Part of a small language model's weights.
Architecture: no biases in attention or MLP, local attention windows, value embeddings.
Each number is 128 + 32 x the weight over its row's rms, rounded and kept within 0 to 255. Layers, rows and columns count from 0. The size above them is the row's rms in percent of the matrix's.

# layer 9 attention key, 320x320, rms 0.102, rows 0-199, columns 64-95
size [ 75  79  86  82  82  71  81  81  86  77  85  80  95  78  90  99 102  94 108  93 125 110 122 108 130 118 117 119 128 135 111 123 108 105  98 105 114 104 111 110 106 105 118 108 103 106 103 104 102 107 101 105 104  99  98 100 116  96 109  99 105 102 108 106  43  40  44  44  50  47  44  46  53  49  51  51  59  69  66  60  55  58  63  93  90  79  83  94  97  85  98  87  86  97 101  90 145 135 138 138 146 149 144 138 130 137 150 128 148 128 124 135 161 131 141 141 144 131 142 150 140 147 137 138 133 135 130 125  64  65  66  64  63  62  61  66  67  78  70  76  77  82  82  81  65  84  98  87  93  99  98 121 102 105 112 106 111 107 118 121 100  94 106 110  98 100  91  98  91  94 106 107  95  93  96 100  88  96 103  91  98  99  92  94  99  93  97  94  90 100 103  88  89  84  97  85  95  81 103  88]
[[119 110 110 100 106 100 126  93  70 184 126  85 110 163 148 141 134 151 139 161 145 177  73 113  96 161  89 158 125 138 106  97]
 [141 153 104 126 109 119  72 144  88 156 187  84 127 144 113  86 126 130 122 133 125  24  98 208 142  87  73  94 122 108  81 131]
 [135  74 106 192 132  93  87  99 124 150 138 161 156 140 128 154 173 162 133 129 128 122 146  76  95  99 114 156 157 110 112 157]
 [112 159 102 122  95 126 119  76 111 109 140 154 118  79 185 171 151 143 175 158 131 135 127 133 114 193 134 159 146  50  88 158]
 [130 132  97 146 116 147 108 153 134  78 175 122 141 116  87  16  76  63 133 119 189  93 177 112 143 136  81 143 119 183 118 110]
 [190 103 169 133 106  83 152  33 126 189 111  77 140 118 156 155 170 113 163 159 101 148 109 125 108  88 146 148 124 141 125  87]
 [144 168 126 110 142 171  82 139 117  65 133 163 127  63 121 119  87  96 162 132 128 115 202  83 199 153 117 122 155 101 135  76]
 [171  96 121 101 117 115 184 146 176 155  99 116 103 140 139 104 121  85 141  91 149  70 112 154  84 106 181 170 160 160 136 116]
 [165  78 131  90 132  63 161 105  95 173 103  97 152 169 118 190 165 171 107  84 127 164 133 164  59 122 112 145 106 157 143 125]
 [119 100 156 142 100 122 150  96 108 110 175 168 131 103  74 157 146  68 154 106 144 144 106 201 145 151 144 178 169 129 222 194]
 [204 164 174 121 150 122 157 150 139 119 177  88  85 126  92 140  90 116 181 204  67 140 122 130 110 135 144 170 106 179 182 136]
 [191 103 128 123 119  85 155 121 176 171 111 188 128 134  93 187 100 120 157  73 131 158 179 130 166 131 155  61 169 126 102  84]
 [113 115 143 168 100 139 162 108 155 161 127  96 156 154 143 161 114 170  79 115 127 141 158 221 129 131 180 121 103 146 154 155]
 [ 94 140  95 105 113 145 117  70 113  85 142 138 163 129 120 163  95  93 141 116 156 136 125 123 107  71 129 159 101 109 155 118]
 [ 98 175 155 154  92 118 123 117 115  67 106 102 148 148  88 176 133 129 126 137 162  89 172 124  73 158 155 158 151 142  75 174]
 [131 138 181  68  92 141 130 164 169 166 140 157 122  84  86 140  72 170 181 191  69  89  68  60 125 116 163 197 145 150 160  75]
 [100 163  99 137 159  88 102  85 134 101 204 125 155 120 164 159 145 119 126 151 143 112 160  93  90 148 127 117 116 102 143 121]
 [180  92 172 168 150  21 122 130 142 114  84 108  96 113 138 101 125 124 207 110 120 142 166 124 165 181 108 138 194  60 156  94]
 [ 76 116 103 194 118 120  53  65 160 104 138 169 204 159 157 109 179  87 147 105 114 129 194 143 132 151 160 124 123  88 170 150]
 [139  97 118 153 162 146 127 153 160 127 101 116 151  97 147  84  63 127 171 124 101  97 148 141 168 115  76 139 136 152  86 119]
 [132  98 118 106 170 160 104 137 134 122  51 142 108  96 148 156 110  97 159 117  98 137 114 131 205 111 166 133 164 134 139 159]
 [143  97 135 124 115 131 138 154 172 180 174 124 138 105  98 129 113 117 103 102 125 100 154  85 178 124 100 123 105 138 131  72]
 [180 141  82  80 118 128 112 130 160 138 155 136 189 133 146 121 100  98 176 104 136 124 119 142 114 134 103 107 121 145 201 146]
 [141 107 123 149 123  70 172 111  74 113  91  90 173 169 116 109 112 131 112 107 156 122 118  56 139 157  80 116 166  88 144 109]
 [135 116 169 127 131 131  78 176 109 125 101 126 145 138 150 155  67 124 142 120 140 121  85 152 113 192  80  78 165 137 143 109]
 [109  84 139 106  68 183 133  97  37  81 138 118 133 146 111 121  72  84 164  95 172 131 121 130 102 149 101 171 134 134 148 141]
 [154 168 161 153 116  69 140 117  54 121  90 149 138 159 109 130 163 127 117 143 161 158 113  99 120 115 121 143 148 126  92 108]
 [144  75 164 142 166 108 113  92 163 153 116 132 160 147 108 135 124 133 150 116 138 156 129 116 152  80 120 122 119 196 132  74]
 [160 175 159 119 105 116 167 105  89  93 186  93 107  99 190  96 156 200 154 114 147 133 219  81 135 160 162 128 121 102  85 102]
 [155 134  77 127 119 156 116 117 131 129  86  98 120  69  91 147 100 106 143 126 218 154  80 145 150 134 102 145 106  84 129 114]
 [181 113 169 150 134 148  88 143 120 160  73 109  52 141 132 123 141  84 123 172 172  82 153 166  85 120 142 105 126 189 107 132]
 [172 122 110 142  89 158 148 103 146 144 109  79 143  92 119 148 121 115 121 137 220 181 122 133 135 116 156 160 102 143 147 155]
 [119 164 113 171 120 139 155 165 115  98 107  98 143 115 136  86  85 111 120  94 135 114 125 109 132 114 130 127 124 210 105 108]
 [137 126 142  73 154 120  90  94 153 166 144 149 140  99 106 116 121 197 153 213 161 135 110 144 133 116 118 161  83 119  98 105]
 [ 78 110 116 145 141 191 126 158 110  83 122 145 161 165 149 100 162 119 104 136 132 178 154 149  95 173 115 100  63 103 135 129]
 [126  99 118 137 110 163 214 123 177 160 109 112  98 190 104 124 122 162 153 127 201  99 126  89 169  81  92 148 115 143 130 140]
 [112 102 114 106 114 131 107  94 120 135 113 101 138 122 155 131 114 180 149 130 135  79 144  89 114 123 113  67 104 136 151 104]
 [193  59 145 155 130 151 132 172 151  98 146 143 139 164 127 117 149 176 102 199 170 149  89 177  91 151 161  93  98 170 143 157]
 [103 172 166 106  96 137 138  91  49 148  88 147 114 115 143 144 104 119 119 159 125  81 150 131  91 131 130 152 121 139 126 124]
 [111 130 107 122 105 103  98 123 147  99 135 102 146 128 224 146 124 143  91  83 224 170 143 123 146  92 138 145 147 127 110  87]
 [147 113 120 182 158 138 169 161 138 196 134 160 105 151  34 133 146 128 118 171 157 128 153 125 157 161 204 131 123 108 143 140]
 [ 82 141 125 131  70 136  93  98 161 151 120 134 145 121 116  93 136 160 161  74  98 131 130  99 146 168 123 145 114 132  86 183]
 [182  73 101 100 138 116 125 124 145 220 116 119 188 129 132 130  82  64 111 136 104 126 176 102 103 134 157 139  98 117 137 152]
 [138 128  93 193  75  78 169 102 124 156 100 125  99 123 101 167 146  97 175 161 132 194 108  86 208 186 129 169 132  61  91 144]
 [111 147 201 144 142  87 167 111 112  71 152 136 170 147  80 182 123 139 116 146 151 119 111 145 150  93 137  68 162 155 137 136]
 [140 106 150  83 106 116  75 112 135 125 109 166 108 152 100 116 171 171 117  82 163 118 160 119 124 144 124  72 117 144 178 178]
 [152  49 133 160 124 128  95 110  71 163 105  94 125 114 101 131 124  89 147 103 113 125 126 111 174 111  66 161  77 145 144 191]
 [114 154 143 124 117 124 100 128 113  73 170 126 186 116 153 137 150 124 201 132 187 137 123 139 121 118 138 122  89 147  94 146]
 [ 99 117 137  86  94 141 164 125 133 151 220 117 139 153 141 141 105 134 139 136 110 153 211 106 110 105  97 141  68 114 183 133]
 [ 96 145 150  96 188 144  98 115 171 131  89 187 172 151  73 101 103  68 130 129  49 154 144  85 144 139 124 120  99 190 111 151]
 [123 128 159 113  81 101 208 101  79 110 118 123 135 121 129 140 118 145 149 112 150 119 124 179 139  73 165 164 182 114 151 144]
 [120 122 105 192 105 151 132 129 187 123  84 136 131 145 137 120 155 151 107 111 107 153 104 180 116 145 136 124 111  93 117 129]
 [178 174 154 122  94 164 125 190 109 165 119  79 122  73 179 117 152 121 117 150 134 138  94 148  83  70 148 120 152 112 137 117]
 [ 93 139 135 130 149 133  89  71 133  93 131 149  95 134 114 135 106  98 126  69 148 135 150 113 165  84 197  96 134 165 111 138]
 [128 128 129 150 176 145 141  92 105  92 147 100 127  90 111 127 134  57 145 149 164 134  97 121 119 171 117  98 114 113  94 131]
 [164 143 180 104  59 170 167 114 147 128 153 108  93  85 113 150 149 175 158  64 139  83 145  80 126  95 153 159  51 125 123  95]
 [173 156 144 110 157 164 165 136 181  84 119 129 121 184  45 147  93 123  97 104 154 133 110 126 130 161 147 136 137 164 126 153]
 [109  96 101 130 107 144 131 125 150 186 133  95 122 102 198 161 215 124 142  98 141 112 137 127 103 133 140 121 106 164 131 144]
 [117 103 138 154 119 139 156 196  86 139 121 115 131 184  66 161  88 110 188 137 121 135  99 140 147 175 141 168 129  96  91 122]
 [144 145 139 114 127 167 100 170 164 122 142  88 158 118 150 149 147 200 111  89 128 110 122 130 105  72 140  97 115 120 119 165]
 [163 129 155  85 144 114 159  92 109 134  90  56  77 208  99 108 127 124 114 113  96 117 142 117 108 119  87 128 104 114 140  65]
 [106 110 140  92 106 123 115 171  65 119 112 168 171 104 136 193 162 141 119 168  93 122 140 220  93 175 105 108 188 179 116 107]
 [120 146 150 105 121 118 133 130 140 204 146 157 110 177 145 122 116 114 138 114 158 163  92 175 148 116 122 162  91 122 123 109]
 [162 112 131 202 166 109 118 114 135 161 122 144 121 162 148 127 130 163 153 152 148 182 124 109 112 143 108 148 120 146  33  55]
 [126 115 136  99 148 177 116  80 128 128  81 164 157  97 152 169 113 143 176 182 110  92 103 152 201 152 140  34 161 136 104 104]
 [153 105 158 126 177 130 124  52 161 172  91 163 126  74 152  99 124  95 169  94 129 117 128 140 180 145 178  88 118  99 131 141]
 [161 162 135 131 171  86 126  95 158 128  97 147 142  87  78 140 156 112 145 117  83 105 152 112 161 149 158  79  67 137 100 134]
 [131  99 105 187 143 103 128 174 138 122 134  63  77 104 137 126 143 160 141  57 157 135 143 133 101 124 140 148 118 126 119 140]
 [125 122 134 140 151 227 116 151 157 134 100 150 142 151 152 116  84 110 150 164  83 125 190  83 115 137 141 129 187 137 103 127]
 [125 128 105 179 123 167 142 170 166 125 105 153 132  68  85 140 127  80 156  96  89 128  94 145  90 112 216 117 161 119 121 135]
 [ 62 144 168 156  62  96 108 120 101 157 150  89 100 154 164 134 120 148 114 112 131 109 145 114 119 104 100 121 201 172 193 159]
 [129 176 119  88 166 119 144 123 114 130 143 148 157 171 146 153  37 165  80 162 129 114 141 150 129 165  82 121 106 135 152 138]
 [122 105  81 135 169 129 150 114 112  91 126 159 104 124  94 168 123 110 146 139 110 132 145 125  66 177 147 105 150 138  82 113]
 [ 79 130 118 148 125 128  99 180 141 153 165 122 146  58  70 150 158 140 172 102 125 140 113  84  85 138 165 153 100 116 146 139]
 [ 84 158 138  95 112 134  64 124 148  97 187 101 124  44 144 132 124 148 145 166 107 141 164  94 134 153 170  98 121 132 142  69]
 [121 185 108 126 148 148 127 119 122 166  96 111 146 173 156 122 165 124 100 178 216 159 127 187 116 115 122 162 131 141 134 100]
 [123  88 178 134 137 156 155 163 112 177 111 135  92 166 158 124 106 174  94 126  98  93 105 141 166 161  68 138 112 129 204 196]
 [138 148  93 112 205 160 121 116 115 125  88 188 104 104 126  77 113 137 112 100 119 127 166 119  77 109 100 123 137 129 126 137]
 [100  95  82 165 156 171 125 157 131  96 131  95 132  90  63  80  92 162 141 140 124 151 145 103 137 125 148 105 130 123 109 106]
 [ 57 119 127  91 125 172 104 125 145 152 170  47 110  78 165 102 164 106 152 135 143 158 139 106  84 102 125 111  85 136 117  67]
 [169 124 124 125  96  97 149 155 136 123  98 167 115 148 146 188 137 123  73  72 158 101  99 157 139 114 126 129  96 140 159 171]
 [140  77  87 110  44 149 110 124  62 132 127  79 161 153 189 137 148 133  84  68 128 183 163 142 188 103 175 111 140 121 115 134]
 [129 114 118 167 127 112 140  98 136 129 139 205 146 125 128 159 105 143 135 152 114 142 138 129  94 120 126 163 114 150 109 159]
 [111 135  95 133 158 102 158 156 164  81 155 138  74  84 128 111 110 154 149 152 160 140  86  83 108  85 146 149 151 133 140 106]
 [146 160  76 142 146 129 130 126 119 120  49 148  98  83 128 106  88 127 132 110 134 160 145  55  99 129 163  84 133 150 153 145]
 [144 101 104 108 136 117 102 159 119 179 122  66  78 107 114 122 112 158  89 127 193 179  70 148 123 144 106 125 109 119  59 102]
 [100 140  88  62 153 150  61  54 153 132 156 107  58 114 179 102 156 125 128  82 115 170 190 144 125 127 155 157  94 108  92 156]
 [139 126 154 153 145  71 159 152 156 120 119 225 126 111 128 112 179 100 126 189 119 135 132 103 129 153 129 123 132 190 151 158]
 [ 82 109  91 123 135  78 129 135  86 178 141  89 144 156 121 107 121  80 132 120 154 129 106 123  93 147 107 169  65 112 124  91]
 [140 158 135 119 179  95 105 116  84 199 114 162 153 140 147 139 105  97 158 143 146  97 153 106 108  46 194 152 168 134 108 126]
 [138 131  82 163 123 177 125 171 137 153 165 107 144  74 112 130 128 128 126 176 161 100 130 168 143 126 164 114 161 127 185 188]
 [135  99 118 114  83 163 140 167 117 197 190 110 130 124 120 131 140 109 112 177 118 140 106 149 176  96 134 105 119 107 128  97]
 [113 102  69 125 185 126 138 146  93  84 157  88 139 124 182 129 149 187  82  76 121 170 127 122  86 134 115  98 137 129 146 146]
 [ 95 147 102 179  95 179 163  92 194 177 112 167 135 126 105 126 126 104 112 110 130 163 151 160 119 102 152 174 126 178  99 152]
 [101 144 122 170 130 125 137 122 148 104 157 117 149 166  85 114  59 109  91 123  69 102  86 173 120 115 160 119 164 147 115 203]
 [152 163 121 120 143 130 175  97  76 113 138 136 110 109  70 169  94 138 102  90 163 198  98  96 131 138 174 142 137 114 202 155]
 [124 120 160 115 137  98 118 185 148 174 149 169 154 163 173 107 151 195  98  93 136 106  55 180 110 132 183 122 208 120 145 120]
 [ 83 141 130  81 103 112 119 104  84 140 118 107 114 128 104 101 162 100 140 115 160 157 147 115 140 113 128 174 128  84  73  82]
 [130 106 164 150 148 134 114 101 142  70 109 164 114 166 164 144 167 128 153 141 112 148  97  81 106  78  93 132 124 177 149 164]
 [112 116  91  86 186  91  94 145  70 156 150 124 119  89 154 130 138 148 140 143 176 177 106 112 131 128 179 122 147  92 136 121]
 [120  89 141 154 180 102  76  73 190 163 156 151 133 148 128 167  83  94 145 135 108 122  91  75 125 171 146 111 173 180 173 184]
 [146 106  99 103 113 178 159 104  91 171 146 126  96  88 155  95 152 117 162 118 152 135 108 124 161  75 168  99 140  84 172 149]
 [112 108  88 143  96 119  80  90 198 133 108  75 114  50 185 144 153 133  99 133  89 119  94 138 112 183 150 107 107 122 112 157]
 [122 107 144 172 131  79  88 118 145  61 104 157 126 135 129 117 149 121 101 114  91 119 132  87  74 159  66 134 155 125 120 195]
 [ 74 126 129 152 145  84 102  95  97  95 147  91 163 154  97 153 118 156 111  71 166 152 172  80 185  48 143 110 130 136 188  96]
 [102 109 146 129 143 129 105 143 112 205 143 168 145  75 155 165 121 150 136 122  89 150 122 143 100 170 157 154 147 113 141 119]
 [145 155  91 157 121  89 211 158 172  89 156 135 106  83  80 134  90 152 144 122 164  72 146 154  81 111 134 180 121 123 163 190]
 [146  95  75 100  87 136  98 131 133  95 164 142  90 126 157 131 143 121 149 108 115 149 184 225  95 160 142 153 176  87 144 121]
 [141 158 155 127 120 104  89 155  97 146  76 145 150 124  41 134 113  95 158 127 111  98 117 122 165 120 124 107  60 184 177 178]
 [ 98 109 193 123 116 133 112 139 106 145 182 165 145 156 160 146 148 189  59  83 111  85 125 111 104 176  80 112 121 192 109  66]
 [ 90 155  98 156  97 122 154 131 167 124  99 102 102 119 132 116  83 126 104 110 114 134  89  61 129  87 156 146 106 123 138 112]
 [ 95 148 104  70 105  85  96 105 103 106 119 126 129 120 138  99 120 147 152 135 171  64 148 133 150  89  87 138 143  93 126 134]
 [179 130 137 102 163  86 125 157 183 155 201 145 102 110 151 158 130 133 167 126 144 168 134 108 108 137 188 181 104 149 121 140]
 [158 129 125 121 159 113 128 136 167  65 145 141 144  99 113 127  79 180 104 130 125 107 124 104  84 121 165 159 181 136 171 164]
 [ 91 111 171 100 106 126 171  68  81 117 118 129 165  87 148 163 145  85 128 131 110 130 132 115 117 190 132 155 158  84 159  97]
 [146 139  78 147 153  36 135 181 157  99 147 102 166 155 143 108 103 201  88 166 131 208  73 136 168 140 185  52  85 142 115 101]
 [134  67  83 195  76 117 130 138 167 145 122 123 153 177  44 112 141  87 116 145 119 143 103 128  49 106 124 152 121 142 143 117]
 [104 106 157  98 150 117 149 148 142 115 118 112 107 138 106 134 132 203 116 112 136 143  60 123 144 156 160 216 137 115 168 148]
 [175 153 101 137 133 113  93  70 124 164 179 166 110 100 149  91  39 115 115  98 106  67 116  90 125 102 176 186 136 111 151 204]
 [113  74 108  79  84 132 148  90 148 108 156 136  98 165  88 107 127 143  74 142 110 178 173 140 160 116 167 124 176  94 105 139]
 [103  85 159 131 154 158 151  95 135 117 148  90 108  98  56 146  87 125 102 159 151 168 160 149  83 126 135 171 113  66  95 102]
 [117 173 159 117 167  88 133 157 116 144 153 149 212 110 103  70 160  94  71 189 159 105  86 107 145 114 109 134 140 110 119  99]
 [ 90 137 134 146 134 147 189  79 137 109 147  96 146 118 135 151 168  73 144 160  80 141 153 104 222  81  87  63 156 124 108 120]
 [124 122 121 124 106 129 144  56 141 139 157 138  70 129 146 107 159 111  78 138  85 176 105 154 148 124  86 116 128  88 207  86]
 [103 149 168 137 135 153 139 147 154 111 120  79 131  78 144 139  86  81 117  94 173  99 102  87 182 165  99 133  86 177 107 116]
 [161 187 119 141 136 131  97 133 109 113 135 144 109 137  42 122  96 126 101  90 158  80  47  88  81 111 131 110 107 154  67 175]
 [152  86 174 135 129 132 122 154 169  94 145 171 160 109 130 145 148 193  95 135 114  75  73 155 135 127 163 106 222 127 131  60]
 [103  89 118 160 145 123 154 170 156 132 145 141 153 137  81 150 136 137 142 170 105 126 111 176  77 151  95 212 138 108 117 136]
 [155 124  92 145  80 163 101 107 158 144 133 133  81 125  86 164  94 198 157 111 151  81 121 116 187  80 163 109  63 123 136  86]
 [ 54 145 102 102 142 171 130 121 174  92  96  99 141 157 169 140  67 118 122 144 172 133 188 142 183 132 155 149 148 151 140 154]
 [ 87 145  99 121 125  86 140 134 121 122 169 160 144 109 119 109 132 122 144 100 129 102  96 125  95 108  74 149  95 177 130 184]
 [120 108 163 151 138 126  95 144 127 123  92 120 109 100 129  92 124  81 117 182 108 116 127 159 138 154 120 121 144 107 135 186]
 [129 140 102 152  96 164 124 173  97 132 140 147 104 121 118 131  56 135 160 131 102 153  98 108 161 118 130 135  90  92 149  88]
 [141 136  85 111 177 126  95  98 137 128 126 146 132 192 109 192  99 115 208 159 146 149 153 119 132  89 144 119 189 130  99  92]
 [164 111 139 141  94 158  68 129 111 120 121 126 104  93 120 151 130 145  98 149 118 134 112  68 148 133 166  91 113  75  98 137]
 [198 153 109 121 120 131 137  80 206 105 128 153 135  60 135 145 103 102 106 122 164 126 185 128 135 174 202  89 183 101 155 127]
 [100 134  77 130  81  93 114 187  91 204 204 121 177 149 120 125 137 131  74 111 109 102 100 148 146 112  98 108  72 187 128 150]
 [104 144 122 133 179 180 123 130 124 129 124 143 110  95 112 151 137  88 135 119  94 112  91 147  97  95  44 170 113 163 104 105]
 [ 70 146  80 100 108  86 106 135 147 127 146  88 107 101 140 127 172  76 148 102 170 128 102 116 186 122 126 113 131 118 104  66]
 [129 102 171 119  97 161 119 138 118 103 186 153  95 143 178 135 127 182  89  99 105 112 111 120 125 134  86  91 120 178 204 130]
 [143 125  78 122  96 116 115 107  56 133 127 142 119 101 164  72 113 122 139 130 105 214 169 124  83 118 147 100 106  94 156 137]
 [100 125  99 120 183 112 142 143  78 172  91 140 104 130 130 121 101 143 110 127 169 174  94 146 115 100 146 146  80 165 132 135]
 [135 122 134 161  93 101 122 145 103  87  62 118  68 159  27 105 144 113 107  79 153 104 106  74  95 135 100 120 169  72 129 131]
 [ 75 169 135 176  82 119 136 101 137 151 141  97 152 202 143 118 131 133  82  29 163 133  93 137 179 129 133 151 138 156  95 196]
 [134 137 146 112 130 112  98 154 116  88 149 155  51 121 122 158  95 127 130 191 104 112 139 159 129  96 170  92  87 108 184 104]
 [ 70 147 139 150 110 130  96 114  66 110  42 171  85 157 129  96  83 111 102 133 112 118 116 132 145 123  77 142 104 118 139 177]
 [104 112  84  96 193 144 160 182 157  99 105 110  96  70  92 112 154 117 203 128 186 183 118 142 151 124 124 155 151 101  63 102]
 [137 144 128 126 145 137 100 160 110 139 160  76  80 130 143 124 162 163 164 109  84 155 103 124 119 154 144 116 144 133  80 140]
 [ 95 141  88 161 122 138 111  47 114 145 107 179  52 153  47 102  76 126 112  77  93 107 166 148 152 110  90 104 133 118  59 139]
 [134 193 162 105 134 174 181 143 102 135  84 166 117  81  89 130  89  95  58 148  98 139 112 108 115 129 107 152 234  91 181 128]
 [138 189 121 147 157  89 119 149 129 106 130 145 166 127 103  46  88 153 152 115 128 112 134 147 111 175 187  62 143  80 140 124]
 [151 153 155 120 105 136 140 163  93  73 131 168 146 156 112 143  77 154 164 142 138 177 106 139 143 172 165 114 182 127 145 123]
 [121  79 152  99 120  87  66 148 147 119 151 108  82 108 100 168 115 153 143 132 139  97 148 106 161  95  91 119 161 107 102  83]
 [182 181 132 145 130 101 140 108 147 138 112  49 144  86 122  91 168  77 141 113 162 127 169 132 129 118 164 121 148 124  97 132]
 [ 92 155 117 112 175  81 115 193  70 114  93 122 161 153 145  96 190 131 140 169 119 128 141 128 132 141 138 122  80 164 100  89]
 [103 106 199 120 167 122  98 155 103 161 185 109 121 150  65  95 101 135 164 133 104 118  98 186 106 138 150 125  79 129 152 155]
 [104 140 105 125 135 123 148 133 135 128 166 205 134 108 116 124  65 132 161 130 134 116 100 110 156  58 154 188 158  93 175 147]
 [106 107 168 150 141 155  82 159  78  89 109  96 101 192  89 152 112 126 133 111  56 107 101 101 129 167  44 102 136 176 161 118]
 [ 93 125 113 118 140 141 134 146 103  82 119  89 162 144 139 108 207 115 125 148 164 169 163 100 114 163 135 202 112 145 114 104]
 [ 98 132 100 169 127 112  79 144 162 153 138 127 131  78  94 162  73 139 151 197  42 126  99 140 194  99 150  94 175 144 151 144]
 [ 75 142  82 119 101 162 146 151  80 143  94  96 119 139 126  77 112 176  77 113 140 128 139 146 139 112  88 100 114  83 112 176]
 [110 103 157 225  72 128 178 165 153 104  78  86 120 112 161 180  75  98 162 136  94 192  97 100 155 188  89 120 107 145 122 107]
 [ 78 115  80 144 168 172 151 124  81 120 141 154 106 160 138 162 166 176 163 120 151 145 111 129 115 102 156  91 152 117  64 110]
 [140 121  93 110 138 147 188 119 200 124 185 153 146  99 182 141  61 116 113 120 166 159 120 164 156 143 177  97 168 146 139 104]
 [ 74  84 190 120  78 155 123  58 116 147 113 105  95 167 144 126 180 121  90 167  72 116 136 152 154  94 128 111 147 161 130  46]
 [157 170 135 104 141 122 150 103 107 155 138 145  86  63 113 123  87 108 184 171  98 153 168 136  76 101 144 146 116 130 149 172]
 [191 177 132 145 102 128 112 172 143 115 120 110 109 113  83 134  76 104 193 133 102  86 184 126  65 129 154 134 117 143  89 134]
 [126 135  95  89 181 153 112 161 176 181 138 141 106 115 169 151 111 103 120 100  95 101  93 137 123 157 163 191 157 101 179 132]
 [117 156 188 150 147 119 139 156 120 123 123 136 122 144 112  99  82 130 183  95 123  91 109  83 112 146  80 157 142 133 126 137]
 [135 137  67 119 161 137 118  55 178 137 160 130 149  88 163 180 135 126 181 143 125 139 108 178  98 177 143  98  72 141 157 118]
 [131 155 112  92 170 129 107 123  82 142 150 120 128 110 146  97 141 137 126 128 174 208 148 134 137 127 149  93 178 153 170 131]
 [108 214 167 138 132 164 109 113 139 114 118 154 100 140 102 159  56 142 134 160 193 180  91 156 136 106 135 129 161 151 105 146]
 [112  79 153 124 120 122 154 136 130 136 163 104 128 144 133 207 144 112 165 140 135 174  84 150 147 150  49  87  91 164 142 105]
 [138 108 122 127 104  71 144 137 131 179 124 143 137 147 126 115 156 177 136 107 104  87  99 113  89 128 135 167 146 181 151 168]
 [125 108 118 112 160  39  76 108 164 166 166 124 132 146  85  86 194 120 172 104 112 140 154 177  95 197  98 148 127 120  78 148]
 [112  89  98 115 142 109 154 155 151 128 167 148  89 128  82 124 111 177 144 155  98 129 120 104 118 108 176 136 135 138 167 121]
 [162 120  78 134 134 117 106 134 148  92 133 138 143 153 145 158 109 169 173 154 149 120 140 116 111 138 118 159 219 131 127 174]
 [152  72 144 134 158  81 132 164 136 168 130 122 135 104 125 170 167  98  84 129  57 128  89 155 101 114  98 145 194 123 110  91]
 [112 146 167 148 100 103 113 128 129  95  88  97 144 120  91 136  93 143 169 124 181 103  92  90 130 116 126  99 106  81 102 138]
 [ 36 116 149  89 116 124 116  54  73 137 133  88 154 155 101 152 126 129  77 122  83 127 116 143 100 168 143 122 215  86  79 125]
 [106 129  50 121 152  35 153 190 115 123 146 117 163  60 148  90 154 177  44 109 186 157 147 158 128 138  88 136 151  68 131  94]
 [107 107 119 148 122 161 123  99 192 118 145 133 188 176 146 103 135 138  90 136  80 154  82 117 162 157  84  78 121 126 133 144]
 [140 141 138 137 104 158 162 104 144 126 124 122 139  85 198 137 113 105 126 119 135 172 172 150 146 131 107 112 154 134 107 139]
 [163 184 170 143 144  77 116 129 167  91 137 112 199 133 122 119 104 171 146 110 182 180  81  92 118 114 167 128 115 142 141 128]
 [ 92 119  92 167 124 116  91 165 149 118 117 175  67 139 126 105 140 187 130  88 147 202 169 152 164 179 102 134 134  83 149  99]
 [133 147 124 152 213  93 102 115 110 106 118  82 152 150 130 208  98 157 118 123 115 132 182 109  80 176 191  77 114 153 114  94]
 [119 123 136 129 167 101  79 192 220 122 139 134 126 138 171 105 155 153 120 109 177  90  97 113 137 145 145 199 164 217 105 152]
 [137  91 105 138  99  98 175 114 102  79  84  90 130 144  98 167 130 110  90  71 109 171 113 117 151 141 190 133 125 102 134 109]
 [ 90 125  79  89 121 137 155 122 173 119 130 133  74  66 171 193 126 156  87 151 114 178 110 147 137 166 140 223 175 135 179 105]
 [104 119 108 165  82 132 126 108 159 136 131 109 133  74 131 113 151 155 114 128  92 136 167 107 115 187 132 114  86 171 137 181]
 [141 170  95  91 107  90  82 109 140 140  99 140 151  97 113  86 100 174 105 101 145 166  91 126 128 140 203 116 152  93 104  98]
 [134 137  97 158  93 150 117  75 119 134 144 127  64 143 126  91 189 113 122  97 124  89  76  96 146 118 152 137  98 163 105 129]
 [113 106 133 159 124 158 155 131 129 111 139 180 138 152 123 132 137 175 161 201 144 140 112 148  91 106 135 118 148 199 112 153]
 [163 173 146  72 100 171 110 114 112 124 119 116 115  94 127 177  87  84 114 121  79 137 139 127 136 143 108 111  60  96 101 128]
 [145  99 116 155 178 172 124  73 148 110 174 115 111 146 116 127  99 140 111  94 148 118  76 158 117 154 146 120 123  87  95 138]
 [106 123 173 205 118 148 148 156 106 137 174 165 141  76 126  57 135 175  75 190 148 131 134 174 106 102 148 102 158  80 172 140]
 [ 71 120 164 105 159  97 143 120 186 141  79 105 165  83 143 123 129 146 145  93  90 166 109  77 161 131  88 152  97 185 152 148]
 [129  95  78 114 164 132 141 133 100 131 193 116 105 163 107 136  88 100 124 178 108 115 168 129  93 127 148 122 155 146  96  72]
 [115 119 165 175 141 124 137 132  98 162 138 108 154 187  91 115 152 145  96 154 142 103 141 139  85 168 146 132 152 126 175 123]
 [113 149 127 155 109 120 110 120 135 140 164 143 176 138 121 112  64 119 122 146 150 167 138 115 132  89 121 135 169 131 123 124]]